{
  "num_attention_heads": 8,
  "head_dim": 64,
  "norm_place": "post",
  "norm_eps": 1e-05,
  "parallel_block": false,
  "init_std_qkv": 0.0159,
  "learning_rate": 0.000466
}
Each number is 500 + 40 x the weight over the matrix's rms, rounded and kept within 0 to 999. Layers, rows and columns count from 0. Numbers have three digits each.

# down: layer 4 MLP down (transposed), 2048x512, rms 0.0251, rows 1352-1531, columns 352-383
# up: layer 4 MLP up, 2048x512, rms 0.0346, rows 1353-1532, columns 352-383
down1352:518577539498476489511456455563483501515500481512499605456437507523528482443504499507479496559475
up1353:479566441429505531535531510496508514530536480402505537486515486533418504517446514397498485477489
down1353:575552504515456474548576543492466482600460491456449451511547437488553494512497537512517481472523
up1354:526474555488560493451541481397452458502457501423454610469474531498522436492480485566501519448512
down1354:480492494534484560551479367470517503423444472426512519474539503480577542413432513409524465398492
up1355:468513511448544511538531563550543537527479501530432516561498494523505534544543480460536522466556
down1355:488512557542498545522546498523509507462468585458523487491481586512408484518442549504529490414444
up1356:610510443426499533519501404522475517435493457505514526546537466599524521541533506550492491552530
down1356:493424454548496443479487377554407485528536557440520547568490509518525516553436505563546483470498
up1357:508474556497538461503502386533517474507621414430492465543508485495467510486535524452492505468512
down1357:459507577471473482511473487504583530461495466487449550536493446493448483543522394478450539449585
up1358:497510521503439535508499489539499505528469516533558525522489570528532479504545529534463494486476
down1358:529509503510486522433454511470526492468414491568535535426474474563581532537475576543482536471457
up1359:520559505495562506491489574477551494436532444518509483506552523565536457475533511555461437506521
down1359:616489536516498494510462486470476516508595545505539477496475452525540412514522374489520517526438
up1360:457481510471485475493567500452475503537523505497504521547524500469499557564491507522564496479552
down1360:543528485507545543494457455471444487547500508447463519494496479505489516544536481570502465507504
up1361:519489500483542612527464484463514511483497508436492548566510572473421477474592524500499487531519
down1361:488523515538555506542505477509554563501541576599483503479529484458457461542522508512480496613514
up1362:536508496491545556495556472448506406503549465461453462544570518449575493529521553565490490493549
down1362:524486551453560459461513538428531540451523454459475536581494497549442505522502422554415430529625
up1363:541490474440464542489474521436492529506492488470522556543572552619456537602550501546584471544558
down1363:546486543539498434489433508493488452562486461467451480520469491414514484521505537535513436487648
up1364:487492481496531536468462497550524428507504483489418584399571511550488477568528449540541479549555
down1364:455506506509466570527536565547520424471499430554538418390592472533535533464474554454432494471562
up1365:550559507546484439441476538430496457451489494446479474447496442587530447484494520489526503518522
down1365:556482508493508570530463493491490498479473517492492570520510463575503446534491507469551516488504
up1366:470536440449541564528484560492487487498556466479466486510482512475481469534523463494467490524495
down1366:550494481403512492446554531508506550525519534507494462519531500394530570502504468410539554506503
up1367:512605444482474598501488522554485514502521448487502492528499504427543506567482501394518445477485
down1367:518508461494470538502520457542505463497561477492506517500505462494483556540456456499490529445406
up1368:504526504541505470501475541501556563451500545424546568477516535523520475478502439520496470555564
down1368:454499524494499436594490534454477469498519471442501590481530558517568478490456492448472502562468
up1369:540493609482539501485570429475505559445521465477521506549506448494529520578519525506493520432501
down1369:494405544521477509468607409490577485427516461480546513507496458499499457432552503604397550440478
up1370:527535494525560594462502448402599554507549541475530510451544486500505470478599547481443590491486
down1370:457441580523506511537417501525522428552443481433461474510459483434523562489492523466493523483474
up1371:441517455486484473589484528416450450486550508520499551489559511509495440546459499489494461545500
down1371:531489576512444545533568526518482519455529510487496502470512471477443492523500467466460546480505
up1372:551514494473512459496551437498484576503487508490522545484492451433444501503574559451504558482466
down1372:400422477517481491540575532549471576537499536457506553468540439552469593473512609445509429506509
up1373:558488475489512515553513492495517565438528508456432513556491543529468526511491486525592464535538
down1373:474548445553533499530575544509478540582501503490566495506502443510541537506547496482554477479569
up1374:488545494432476548552449533461515473492496522527471497454507436537530473539536569481534437508456
down1374:489486459487424421477517453603505494524470597494503484522580500470506513570531461462522549600452
up1375:620573456494500545457436497492445527517536477511537437519502479534494540484557470491448488465488
down1375:472471475517484535511433512491503479581476489546482465528465475515505446506446519559488450473451
up1376:486538505467498561519487560520510436510552475550526442532496550545471521502478469545570448448516
down1376:505529415529527437498466526513471376511482456566461502457445453523547546532438528505501475499532
up1377:513542507415540509508531514479513417460509420513448487542556471505535526493482501500477506500482
down1377:457447539514604502521510428531460476495495388585435529513499552495491479454501557466526439489430
up1378:515600457541500572556505589488525512524438448477528525543513487510545472497567531493487593550517
down1378:522439598540514430526508546526535559510476468475562517516528514523474459481518562441461583534527
up1379:462590440495480501491476495443476509529449510439514485478546489465452528478425551499570507511500
down1379:479502483500472526561518529461540556558414579494566496526507563527446499548493482524482544450487
up1380:485532538481531513483485486525542525465509551480541501487495506477532496523524494536513483503515
down1380:536440495540521518422507528431474544507460501510498550431469514512551552511511491529475508426508
up1381:505492585503494490389489552491488542505508515461484470506507504560514459527571520473461449541492
down1381:439422484499467540545491543521495486450509498477460427506512464480566537574472484475523531577539
up1382:565556518440502466513492526506537491471542540484462512582582478549473553563455416540509510502572
down1382:493434457578527528428477499491472523474477467542496521553493521542492541511522430546465492523542
up1383:502495615446512507506486492514518522538441496455489469511520500585538448519513485452530499519592
down1383:446561445420553450556500452501445496404568455535514482474524490462531517498531483391530566501522
up1384:556585528384466508520482456516562504420544413465539552456591459594544490601442470460463551505592
down1384:467412426489556560535496571515460567518479526497501510535590511530506451515531517534440441445467
up1385:448482509472484552561506512459489569538454505558497499536492535464470462540510541476561453515531
down1385:519442515468521440489451472617548479496522566503535441439517507460531457477507603493456515592491
up1386:443507461515585520619519470431447486440512501461500501447485489492554475487467488512513489492528
down1386:443550474540561547542523521536597529527575451480485566465519533460519499499524461534462524485510
up1387:513504584474440457447547476455436509491368479460482541476547575505565460575583575462440534500534
down1387:580462542408422459501484531509534501427478431544498477511569533545579421525462490475421510430538
up1388:467477494443509468520502564479566538463546475465510508544542515536511384520480532501509558544551
down1388:495490483489486592574530489547497461511500471490505520518585500472466450535564471528583498487598
up1389:556568476384536485484473521487449480546460491488456509509548460515432504473500513515528509461543
down1389:497448526523488562577524457489514517431484512570503518593521439507453536452594452479413454527469
up1390:579522445503517465523448480454589472482511476524453493577553566474479542574542468445548578499533
down1390:555469531505512515464503444511455481539466538534545480470509469526441538523502507479476501398438
up1391:433535534467456519498527484468424509501511389442440598544490439489515525561579549543519529607552
down1391:469468488530478508464420453483550538504539479558490483503441498454524512485509447492501519518499
up1392:561571532404521486546512504437521560485544472475472502537496470527508510515537500535475568539550
down1392:487467505489469484463509505493508475507555545466507521495519469563474500478554529472535534514481
up1393:487566482498522496574506483514494458492527456538523523452567532562486517532446553530536500417592
down1393:608518424529536524479496491579502570539509541493527512480512476500485460582470421449429506550498
up1394:459611541467507403526537479476520518559547456494482516455585531532490482577499511508527477513541
down1394:427570467538502542522503503512481499511517462533472494550449501570491561420476482566450583504496
up1395:491478481528550599546579578508552463470521520488449533426490480488550543508515512503522513572523
down1395:499472458546494475497507576498472469447515441578545440452482543523507582450551530499437476470478
up1396:553450588502499534544513445533466499470500452609552521501489509523526469531564452609543510507578
down1396:608493453521486456553498595500497521533522454519502403503412482409534466528536484559549488538487
up1397:522530432510550539497519494468478455532545540498494553511508538546491484544473531546521506490502
down1397:525499459470459575477548464553460478523440513498503423489516491504489447524530516493491478468484
up1398:587516603452489545504539510539500508510416515505463460516518539512525505515475566553457478516483
down1398:473503471531511511477530499497500491535494508552500531515513510557530464483504514503511530496481
up1399:445530507458526537556547527438470481528566486431548567507541508498555505494465497560537480453486
down1399:516466501502525550502480507522492508499493502521529492448526509522481478530502468456487514473481
up1400:493515569414579449508462487463453441500579449474541479510522512546530511521492498460541603484505
down1400:565550498485531440569491454504456497462514459524507454447464500464485507498488473509427500494529
up1401:471511500455493482523486511517483471469467467526469499535585508568490482538500498463500473476525
down1401:498482473489580493471507535468459544449480532526521507563574518513520536474481473475489449432507
up1402:460484448494492542533512528544471532482467433507457536503530546550479510487485572544511455502530
down1402:536465508550549475496520525501566461469581566548545428500483474468513471502502524509457495534533
up1403:477441497474499483446554501429446548475536516466516508458487479611516492530482528521539472511482
down1403:449508524423507482545478525524504502438598509469524550466508531559483471485479447483532492472525
up1404:504540488490520564503485512470453479454560443515521460540508503455551495528510503504472531503500
down1404:385522491455493480556522475474467515442474524531521469499488502493574514482501525486518560524569
up1405:484574425537517515531503503518534502484539531512484486491491468522542510502437525555489507430548
down1405:468509545469455469430568614441509486531512547442530535528548464435509550506492519501512521517436
up1406:456540491432535542551550543448501522494521529368517501565497555518453522517413517442579459466568
down1406:522521505459539520488583547476474508529500565519494467514444540468613522431555473512518466424504
up1407:486454507510585497471524442494479536448508484517501510536508515516569501552498442504505488463463
down1407:529532484510523534493437493448525499466465457488552457473512492523452470535477522524477431525502
up1408:534544507479473495494472468438553472423474466507451489536579500459481506563462523460550498474508
down1408:481498528500522563472564459463466475457492488470485504506542413537440436511465452471512556486475
up1409:457557439482526507500496469472500511556501488523502530535522419524469535491415498475530542532507
down1409:458434488464537504575474535478444502520494440449484560498490544567455472486494588493485519477516
up1410:505487508447523575561500541523560481475494449543436546506536541525549479503541508511573543509572
down1410:493509434502462483432493442524442524534461418399469541515591436464536580543476481467585543463488
up1411:485540506479458476535472554532526448492594490497451432428488513523488591573516535433494485460494
down1411:472513465457500493513478412448527452501540534496476499553477516480495576536491531588478484514531
up1412:479427475474510494531496519482489467489502540431474475467515532547486459475531511475535505495584
down1412:510521567469510507514465492481516549372530511491535475519513446542490517497483587536446523540488
up1413:506487516476510414453558496465476447557550499476448522418530471531505445487557505512482470382514
down1413:468497521527468519528560451499481509556459468544455575547583443477483534426547590471527447528465
up1414:436517477422545513487593462534528434473551461532515541518507530558480543548485450511504478561513
down1414:575451482450470474479427453491532490509484537474533523473473527521450484560544529471481490555494
up1415:470535534528530499481553531510497420523509435475519581451488506457535540480517494598472485549544
down1415:525494544544499501523455474526510447498485475503559530521497517531498438483485519464465549558437
up1416:443509408533515603540562515473536495501423557497511465541471540520583524452423568482533413482511
down1416:573451570422458451455442461579541551445484522515489539483481520552480459555516474450488556587464
up1417:499481552562498539516576469462470477503499513517540506497499486461495473453506530518534472540542
down1417:532516527454502514465465497473517481504565493510475514487545490515522476540471494472497518493457
up1418:494575500492445527537500495421510514491505545464449583480516506478476496451486542469470557477430
down1418:484454453542551449444520487486473471496563533491503446540466448520594506444493458499475527484475
up1419:463517572476488487542508546483491431431525504449467509523555510539496473494489489504516415416552
down1419:508494511499516455519527471470565498513533494463467555519572511467507573441486523480545473451533
up1420:463505583526540453475570514560527499491445477527453447502558499539556534488510489526526574546511
down1420:431438471581527533543495360576528466471474507553489500513498562477479517519374428518521539490457
up1421:440528622436467506503541606511555560502460533498501563496560567609539489554479471445470496506494
down1421:514553442447470429480475392520524462480536414543445503459490487507488512513472462548522470468485
up1422:511565493490509506552531569516451480483558468544436518560549465510485567557465527505519544499490
down1422:532532551492483518477482543532445476537500485475504517496560445517490505510467511443510532472481
up1423:486575502369507549562434513525554533489539457551511487438547552484444406510557516466471576533571
down1423:528524461446489552543520397498533530485442444487536482493501489525438560570510472538418538577475
up1424:480505496499532542491461463492494513485475442473502505509498523491534483507524537493551518493478
down1424:440472442479510554492543442437515494498529481506505544565489497512555531483476501585523472468509
up1425:459519523428482460554530517442504442492502519464527542474541510540427467551513559471465456508526
down1425:450482539465518495400496487590530446470523574471531435453491528502342520522397582531530507519543
up1426:517548505484552447482509508502430447490460505539503569467552524447455384520470451437446553496501
down1426:522559583547476588502480590480541515578486490492533488516443526477469505489546539503490510453524
up1427:544554497545578524535483492474504490520475434516485486580493511473552499540420510530446542483513
down1427:484528521555486485507499515454544444489518528486514562551488491551502505472443532481480545533499
up1428:495564470476473568491549541542436494504532483502493522506524433453501482483531511578508504442496
down1428:566506487444468447510525491500542499486549518444503500464497573511504531558538549536468458473495
up1429:489533486430459515547514492528501461524451494452507485536427496482513536501410507481532520509487
down1429:540534489487547518501473522437490556451526525512530568532498562467502502601526469504491509475495
up1430:490483546505531495479501446513504583484529588478482489526567452524497451486470509497499463539510
down1430:508477416469546541572497444548488538486553536421488499502476497428555438522505488449503519485488
up1431:513490529475478572593459461479494451478464448452530545480548443463507548574492470553510465454526
down1431:496477474499462536475406589524524534433518508516480547500434454432535493496569497524528584505463
up1432:480576455457522460557456465565532469427569429452383469509598473433399436521468642566471525522546
down1432:519514499454530473469526469429565527558458464500481468418546487493433488532521564413484400517460
up1433:530490526491461576469520511420493554519484501507515567510572452489417491497500559542406534503576
down1433:477510483442485532494508436513493471487501541550503479451493476529500504506493480479462465529589
up1434:513511506481479477485517506520502511464560427485506486406563457555479511586538528517463468448508
down1434:506461504533449421456431458387467503597458484474527461488403485571492523504494537542519549497519
up1435:469493463502644406492564487464448471529499496489484531524584497536570546480532507451464487426556
down1435:467449506523506546449586507451455498527567508498548508479484472463509516416574450453488526488480
up1436:505522556476448528464464502370526509433483489419472493562497524488466441473500510522478515455501
down1436:564505462489542501466491436557546455511448482482471438540521443432425545558540428498495469502485
up1437:524582518478466489515570484477562499507489441440552446523514559478414561502475530492539591494604
down1437:515528504500477558496469530495472555511505547506536436559472525500448516448520462419429405500523
up1438:593491519493596556467430542540563532492484486507476531485485506517518461546610528462507531512549
down1438:512461503517500526525495498480437457480564558559533554485483477538457516521519400596521474493478
up1439:566591535452504525477431552473489458467466489493481532499543528569472595534501483576469571440449
down1439:499521480493500546442479425513486528470495567590463568520486531632452510491398464516485468570428
up1440:534468502456504506545513466511542496544607423516465579472452514452498493521496495428594509535499
down1440:548478513512457503476501444546529464484466522534446428458478506495534482593426530402488534499534
up1441:465480500449574526464530490502531503536523502514486610515506529507473535527568479515530525476509
down1441:528436451491500547492517502549504482498507477517533507424488477486525495474503536486541534476467
up1442:443529577532571543516547443477487536601576432490432479545491433524571479493550527587542544500487
down1442:444469501527495474515524484572586486503478485524499512522458498482503520557482522511504502501524
up1443:548495528485567466504479526500435484446487432463496557470497428466480460508513490468429495510526
down1443:431484468544509511452495461463495496513512527497463575440522566441518487471524519457600484514445
up1444:471475549465544570490495582426431476529521452483414496540467542457536524526496490489552418505492
down1444:508616553560510473476466517513503470558484416522479503573474420483439514516474511512511516541464
up1445:501492499467482504452485580382487505516543448504473460472535597504430464462612453504530508486540
down1445:479523421476517498476480501518484515526484471494491502514487456557590450527489453529475452474519
up1446:476508483483569609542424436421491530502488516453433541488538574501564445479458578547491508512528
down1446:540428509485509585521476492419446419477503484553489503495516502499521440501505447583441531430437
up1447:487496570476536460502472540467462481504603472451525509448536551520488481514497532477497482520551
down1447:497517500468547561527475539473508489494505569529499477487496490506527484449501526488468528511483
up1448:470488512499510465515521511528440487449516589495398542457523468560472484589534461490460546477522
down1448:508471548562450482494496518473492532533547528473473472447509458537512477514510572506475514535481
up1449:473519524443555604541561484539525590556499468472525557570560590490492498548533431468477577453548
down1449:450516469438559493504498439489595438471548501521490537492528537537472504515565523501480520468508
up1450:506512458463542481501489515520465468522571488510523542485505498505484481533530441485541477543539
down1450:562554497555539469493520424520467462495513520549501439528483397437464494463480515517367475472460
up1451:514485478450529465524518525512495515477481490553486548484537496435490508529570499501550498494528
down1451:511505531543449509521540501519507528475470457414476456510531460516511542452470540505463541514494
up1452:518524529474571515472453547445559510501508553467498616484594531512512558539445429438416493493487
down1452:428443483461590496527482550563505540548512490421512484438524484524533466511505546510598515598489
up1453:478617579456572458534583489478441486534553465372550507454493523580553583583523517519565534508525
down1453:411506524566481532468538524538568486474527513529575498545464489475476520496478475470477490538538
up1454:539495575387541478552504501510464536513594435440506501528494546558534432574478480537586589595500
down1454:548447492465474471563486508475525487482502483495528455501532502439515495559515566468448519508493
up1455:509478539425473496569505496520516571501486489446435439497547491529530499501467479472516461517549
down1455:508496536506491525476478467481566499514521487497509481554521511475465498480466500412463484506488
up1456:480485530469542483503542527437447478482498433409481518431499520463485535440567515464496434516544
down1456:510523528519484429407524445479461510510568565424495479515508515519538490574479529514468530491469
up1457:482512500466538426478479498441471544549532535473448531558443464464523541515527492493478464474539
down1457:451506545469486507460463521456421552515549463481559463511549454527490446537541514491537446495557
up1458:513548478520540458565580456438485461472430448558488523523521472529477597642468460505491534489505
down1458:547504608472476461491499488529471420486467450541493527481495488484532502578480504473415546519496
up1459:565552524487556478530511608537546519515458551501484469459503429517511421556479471463456552479561
down1459:469491527543499504473580518471591467499492542552511442516586476492465522425478454471429544493490
up1460:528527469477532453477494519498523531476466468507531533480499416536499482501536495471474503453587
down1460:521458482527494554524466519570455516454498529450551501528537537454400429525391552594524541561579
up1461:496488496515449474468539534444497539438594503523488519445545478470467457551538536476531530559448
down1461:442471477510404492520516587482504513516516473510487505489454421517513470549520423470529515533408
up1462:474519608466500458506491530492471470498563516518501487498527497506581502538474482448486493541517
down1462:502553489556532492481556508528476483535548479539517520516517486480510529530462504525500513471478
up1463:541538498453467481519448501444471414513481480480482432573539458509500514495566517525514521438520
down1463:516511494507419503447435500571454546525463571505505482477445495489501506502494459621480522522480
up1464:452487428489521564466523554468519484591461562442488507496503470495539492441528516481581473489560
down1464:474535535484515466464508528511474569488503479502529536544409476482480469568504454588522586508506
up1465:493495464450539493531506581509523514470440537456464470507506445491511418516507513435531556478532
down1465:521535487414485443419412559577535548452401545370447477486513529533508467462448509403497497437576
up1466:479523538464452542469495463503401478554440510480481513483505495472532555474530449545523492500514
down1466:559528542431519473491508476551498556478484544500525504481509487520537411551498494472440452450496
up1467:498494533502532522493481494460525554493517534502508508522524523617527565464569476510430492512516
down1467:503535537454486502503528430587496582464507524526453527472525511527508481496478517499498530457517
up1468:572529542456483547503485431456496480468475480492536478551524543564603499569507478436496558505474
down1468:539518508448542505464596398480508529460460518477534510537452486530485445513576549394503483473598
up1469:472494490374520510525466526523456435503519454441510527540543525421534542537477503444565542472480
down1469:473496521491540505548509481597451555521536465373469464447543553501491479519513508422488520490548
up1470:515538510485469504477537580502584533521489459435474490518552498541520587518560519457419523420482
down1470:582485448454468527427536511452531550475483476528547532521421629514547563415526468501490368516474
up1471:495510494448477538525506493506442441505474460495459489442557555508480516499505582548495452507543
down1471:547452517462519473541517545472500515427494541451539484467495507464475559536558465438570514496466
up1472:532611482475469489529506526458491503496564542553513497484515476467490462571469458528466532463584
down1472:498598430404506552472476502477554506452523529493538524492468523522502512463497521479526477472466
up1473:544531510506494566514506489448425557554507430435485415428527499585521442588507489532582510486537
down1473:510551471492552481581562476520511559495440506470474446485526497512490485551495548457466549487526
up1474:521451533490496491485459451465474489521480503507509535429547574542592465507483526519538433548487
down1474:520446519460551517520446545482500549501481555435529496430503496487470528514542490524494493476527
up1475:519448505493529588521476423438433471459502452488502482480572549554468412520538445545461510444499
down1475:545500500467489446481478431505451446493440496469513453428607512497520521524500465560451530452367
up1476:497482497504443513535482482481564503544463496435513483437564445587481545574536486527535505464522
down1476:586464515392522418484513500509527438424441524445536538544532483508452474526543469512542485481463
up1477:514499532525514502413459537493448484560502540506428475447533535480598513570511537459445505434589
down1477:486471573534483456488416459568458512535445523529506478523513594533441430447514513446432505477618
up1478:519541495452496511483549557486440513521461486468487529474493435469519455592578580515496591498546
down1478:452496521578490503427508390468498437505458488528429420474482496527512481440442494464476444560529
up1479:526540454468517553486482532574525462462453524501468542486515523543445471497513604506513513499548
down1479:502490453533489525482558467555530527480476489499453551541500433509514552544489555503505506445540
up1480:504483487370532476541512567404452518520523426586483486484533443496555499518534448557496514510526
down1480:473507565432468482487482513498527494524556507556419475578495505492529432523542564525519576524537
up1481:491547559480498542444470443460487523501499486536461521519530515533491458522514495440557556478508
down1481:492461549467470490490504535437483534499500462472462496519518507468520536483525492449547545532456
up1482:471460517457488441471470448413476507506533520523431548565550519508563530538512508569533536505508
down1482:503495471452479509506493439476483487460502553537508508529554514467547533523526463489516466574506
up1483:474554470479521552442571567499472514559578489465410528509548454448529522445541501499511555489568
down1483:482465532488513499465586487447490502483409503523518520503431542561488488544523466557451500535481
up1484:570476454468540503487557547537519540471545475513560493488519562513545507483515554470426528443510
down1484:490504504518443546502510471463498497444454526535495502532477508482449504433436490464537542444535
up1485:564572518473478501508501465489477500435495529463503494571504462494537499457530540517450516497515
down1485:484492529481401360473543437498469481479531576465484562533497491511462533524480494534478472459478
up1486:500596477469537507524456444464556517492556511442525512535511542555578480518502559523545530492531
down1486:504518497512548477494490531433496549501519435439502426460450545515480490476559543458543484415470
up1487:514599460477476544535520441461517392479545441499507543501518534514467503491498473488543539493507
down1487:499556432524461514601502545538506450481508474537585449501503489494437462477434520475518504449475
up1488:494497511524487451552496511535489528502547521460495472589547480527487493578535437481533461530536
down1488:535532500475459466542482501448493510536509512529471479569531494490531484526518506483494513556469
up1489:550550512488527542502520482514466462532534476476428588452530548536439461467490509462531459511507
down1489:514413457559511459432500491524517428569543430484487447532451523556451581497554534568536604506445
up1490:472543522481512422504509491402514477502477422540491486536502481580450482487400518491482513497508
down1490:495524480470432591514507515494488564515496569570483534507484582496521472477504484517476513490519
up1491:488490594443497444495523452500556563571451500530485571451545494464471486536497526464571464551538
down1491:486506455499496511517451532503447560465499583521539504575561539501528536489492487525550513458553
up1492:557512424458513519539470478451517513556480520487453518487491520498481500519509563522503500518508
down1492:551495494464498519480470447432492450515499533497496474555522456520497493556471493441423515542545
up1493:566513553491541478529527536477546451523553458496511475481569509510423533492449507613530547586552
down1493:546514501488560551516600497530473490432429485450531463480480477476485429496460425502524533532428
up1494:469593494462553544457570505511523558495502553542480566553509463532532539513468510534534492564486
down1494:430548529473521475505427531531496474546539545517607456518491447518517530514464517505422470527484
up1495:549491617494549461501487537515506444457517466470484479560553472541490511502498554455452455503551
down1495:438529481514491430473488469512469491552501534560509550515448531478517469458486480475553470532502
up1496:474496464464539423528493504510479469535527476483507470554522490505506548492523493515512509467553
down1496:541518529520514486545480482490478468476481440478500519490439574513448514523489490551469520476502
up1497:521451493413462525469536559522527491489491515544492495504461459520430516503486548579470562474587
down1497:483541494509456509485533483398447530455548491424567524474544491503465511470550493502480524492476
up1498:499455560526545548484565517503535480393590525454564495423526555522562529527511506548549468507467
down1498:455502489497523519474552450513452540465535545509506478529468595451591503507517501448489491488550
up1499:380537524441545508506451478559417541532510518442443525496492460594572500511511504607464528565568
down1499:540470473473498516506565567563497474477520471525488481499554462439589561478515584425497559486511
up1500:442471510461527575537526515473483530571598487559458593518487497543502558487505538510512473476520
down1500:489425495511515514517515470516539484460456526473423487468423537531429487461572447512473471510546
up1501:485544444444545543465491526469535493491526496479434518439525588509542422489521507499548500426511
down1501:574546523492445464518532472477474465510553477569509505499469413452590500526537489561465503499522
up1502:514570500387553464540450492549542530513511555486446574421481476553494466602521486466506548519574
down1502:521446493550468553464467501581524432508497474555505543507429496451583453450480489477497517577440
up1503:444517485439501600502512450443530478487539461456483620502550548534494526524478525554596569472527
down1503:596504433471516543423474560495500486491500494501498516499472552500507442566513546517495548468498
up1504:496482541441513491511509492465427467571463576539537512499537449542535528604536543471615514501521
down1504:512487525474521482460507504531500478515457474517501513509454455529451507494497475439514458521491
up1505:488470510472515569521508572507445500473405438497468582421521512486493542526530464406499555489522
down1505:553470452460542577469586527482464511461499519533516459513498545545523574417493489448441522573476
up1506:521519513473512453539475499462513425472534415474440570451532531490461427553589571502444504455568
down1506:498454538491508494392453493496517516520440470580550525445514518474454551453495506512511559539520
up1507:462490531495547547534453538437439496443489451469506485456513540469565468477496457564508554471529
down1507:510426510475533518521469505478459503537472510462535468500519478426488539523499477471549534485514
up1508:471504448477555449495455464459505549553547492467481490570516475503531514537559518490557538576543
down1508:490471486459478572514550567447485485534507465572492495512568518480518470498508531512460436415545
up1509:540529501447508465451472585554555406431532546476471563493534511479465534578522511554527481517525
down1509:578532491468413556535516551587512518459526544553528489488568458500482564506482525470573499562534
up1510:489553519513549476492514534473507495453537485478481480516517562562492510508457539484452487454511
down1510:512483472499511495505485529550495413521488510522486589514494457515603458521484500493480511489492
up1511:554470507482542508479469532491530467575504525527547520502521533588475510544558519523452494454496
down1511:523471482517520501476462557466447519488506529483503548448460548551473459584484517542497471455509
up1512:452485573497555538508507529467505476469530466499423433522540456508495439497594522501478486464512
down1512:543521502488472503490488457536522479509541498483525523493507506454470483540498529446479538516461
up1513:499520507504593489470548515489497506498481490474498487508455469475591521500576471555474577470521
down1513:479507496507533475458537492519495495486512499506522469552556551477497463465527463515501518478508
up1514:487523546495518541491561455516487473529516433521485448562497529622536547537553522524508530463567
down1514:477485482473497512484481494508497438449495501512513515542442478536519521580527482501500514487485
up1515:549520471518513461467511516532483547518450518499507518461523537539518541534528473503491541496553
down1515:481491519609456490479446479541538455447490526464591517488426486493529504535471509507477525485540
up1516:459433556531493555518495489374442542495456556469495526474568540505515440564490490458513417532470
down1516:474452448497530529495521517533511562486505580514464497511533530462480465566540501540572449481495
up1517:486522588405596497559573465483616472488548541403452547477540561499488466570466498501529515482505
down1517:550509510435474481570545471478475548579508440436496517508534510397535463552440525393390559533557
up1518:534557570510460445541467492472548478462496452503531480478518464506513482526515475514478437557509
down1518:523485526463484513578461406516565468465501587530460579554484563476458523500489519445512531532450
up1519:490474539502521491451502519513486466497571524488538531454517467529501499580463489511424482486519
down1519:473518518488532589525513500502500438512457498517472505530505485490491511509463501499460463537504
up1520:504561538507521500496443455370531446526563472462527465514488478529489422510563519443468452531483
down1520:506552505446535471524431517473525453490489581437535532414433601503468536384499467528407500479492
up1521:434521578465483532484522528455556490507545465565474473503473509534581527500498515433579527516511
down1521:523496457483511528528471476496513394576462396500468567506481476460498526515463453490482571522460
up1522:553475549525643450505510602464428495522507472497477554483531549565485571438431453531487493560517
down1522:471520543457524560485543569429501489561459535492515540494457480551510522568516535531472472516517
up1523:481572493492543509544528533545443498541549490462460570556521515457572465602460488408574469556478
down1523:547482500454460494476504534485500495536427529516486560450534507421574412519461431500467503545444
up1524:470547504457480532562547586527489543488532509488496575469508426497508476565531512567467565549490
down1524:479504488455522541508571502421543536499456520467556553547480450489499575476500493509484482446511
up1525:528496595484453475507536528425529483493496481485443505524536490442516516562515460555512548444507
down1525:539553488488494471532458485510532466525482537482428524536540485489469484573440547482431451494503
up1526:491554573488562478500583452500549460551582531477492500490539546546438518558502507584551570545536
down1526:595455421474460537483532472506535472497476542452479484474487500521508555543503500541484444431447
up1527:519501529416510545497495535500544495443507531508463469514517448559475516594570437506482517474536
down1527:485429538503469537551607421530452402483517507572457518520486484563480535509555492485505527481446
up1528:492459663437453519488522494497422476526517474483459460479548477563491519604404426435533542459530
down1528:494517517530520425532589530507433480456470525495505527522516426521487491537527528492499470425496
up1529:587625519388569547502490497456524489517451498473426560508473570545518507494458475487522564536498
down1529:597468468443524419492369384502553484471365536478486630532454512487427490486442464397544471514406
up1530:478512515436462554543528417459513496448510510493506499504518469520560507504494528492502643500472
down1530:451514392539464439465484457483570551528480453472521496487518487487526523465544549516458576502523
up1531:451521564432456467525492462398420453461482522520494537474492465444455524481497520549440499544482
down1531:444512569437485498488484541571548430485528527524491532542510483512432487499470535531491494402477
up1532:419487511468467489445576547508523518560500545488490454495510444489497551482480473512498528470568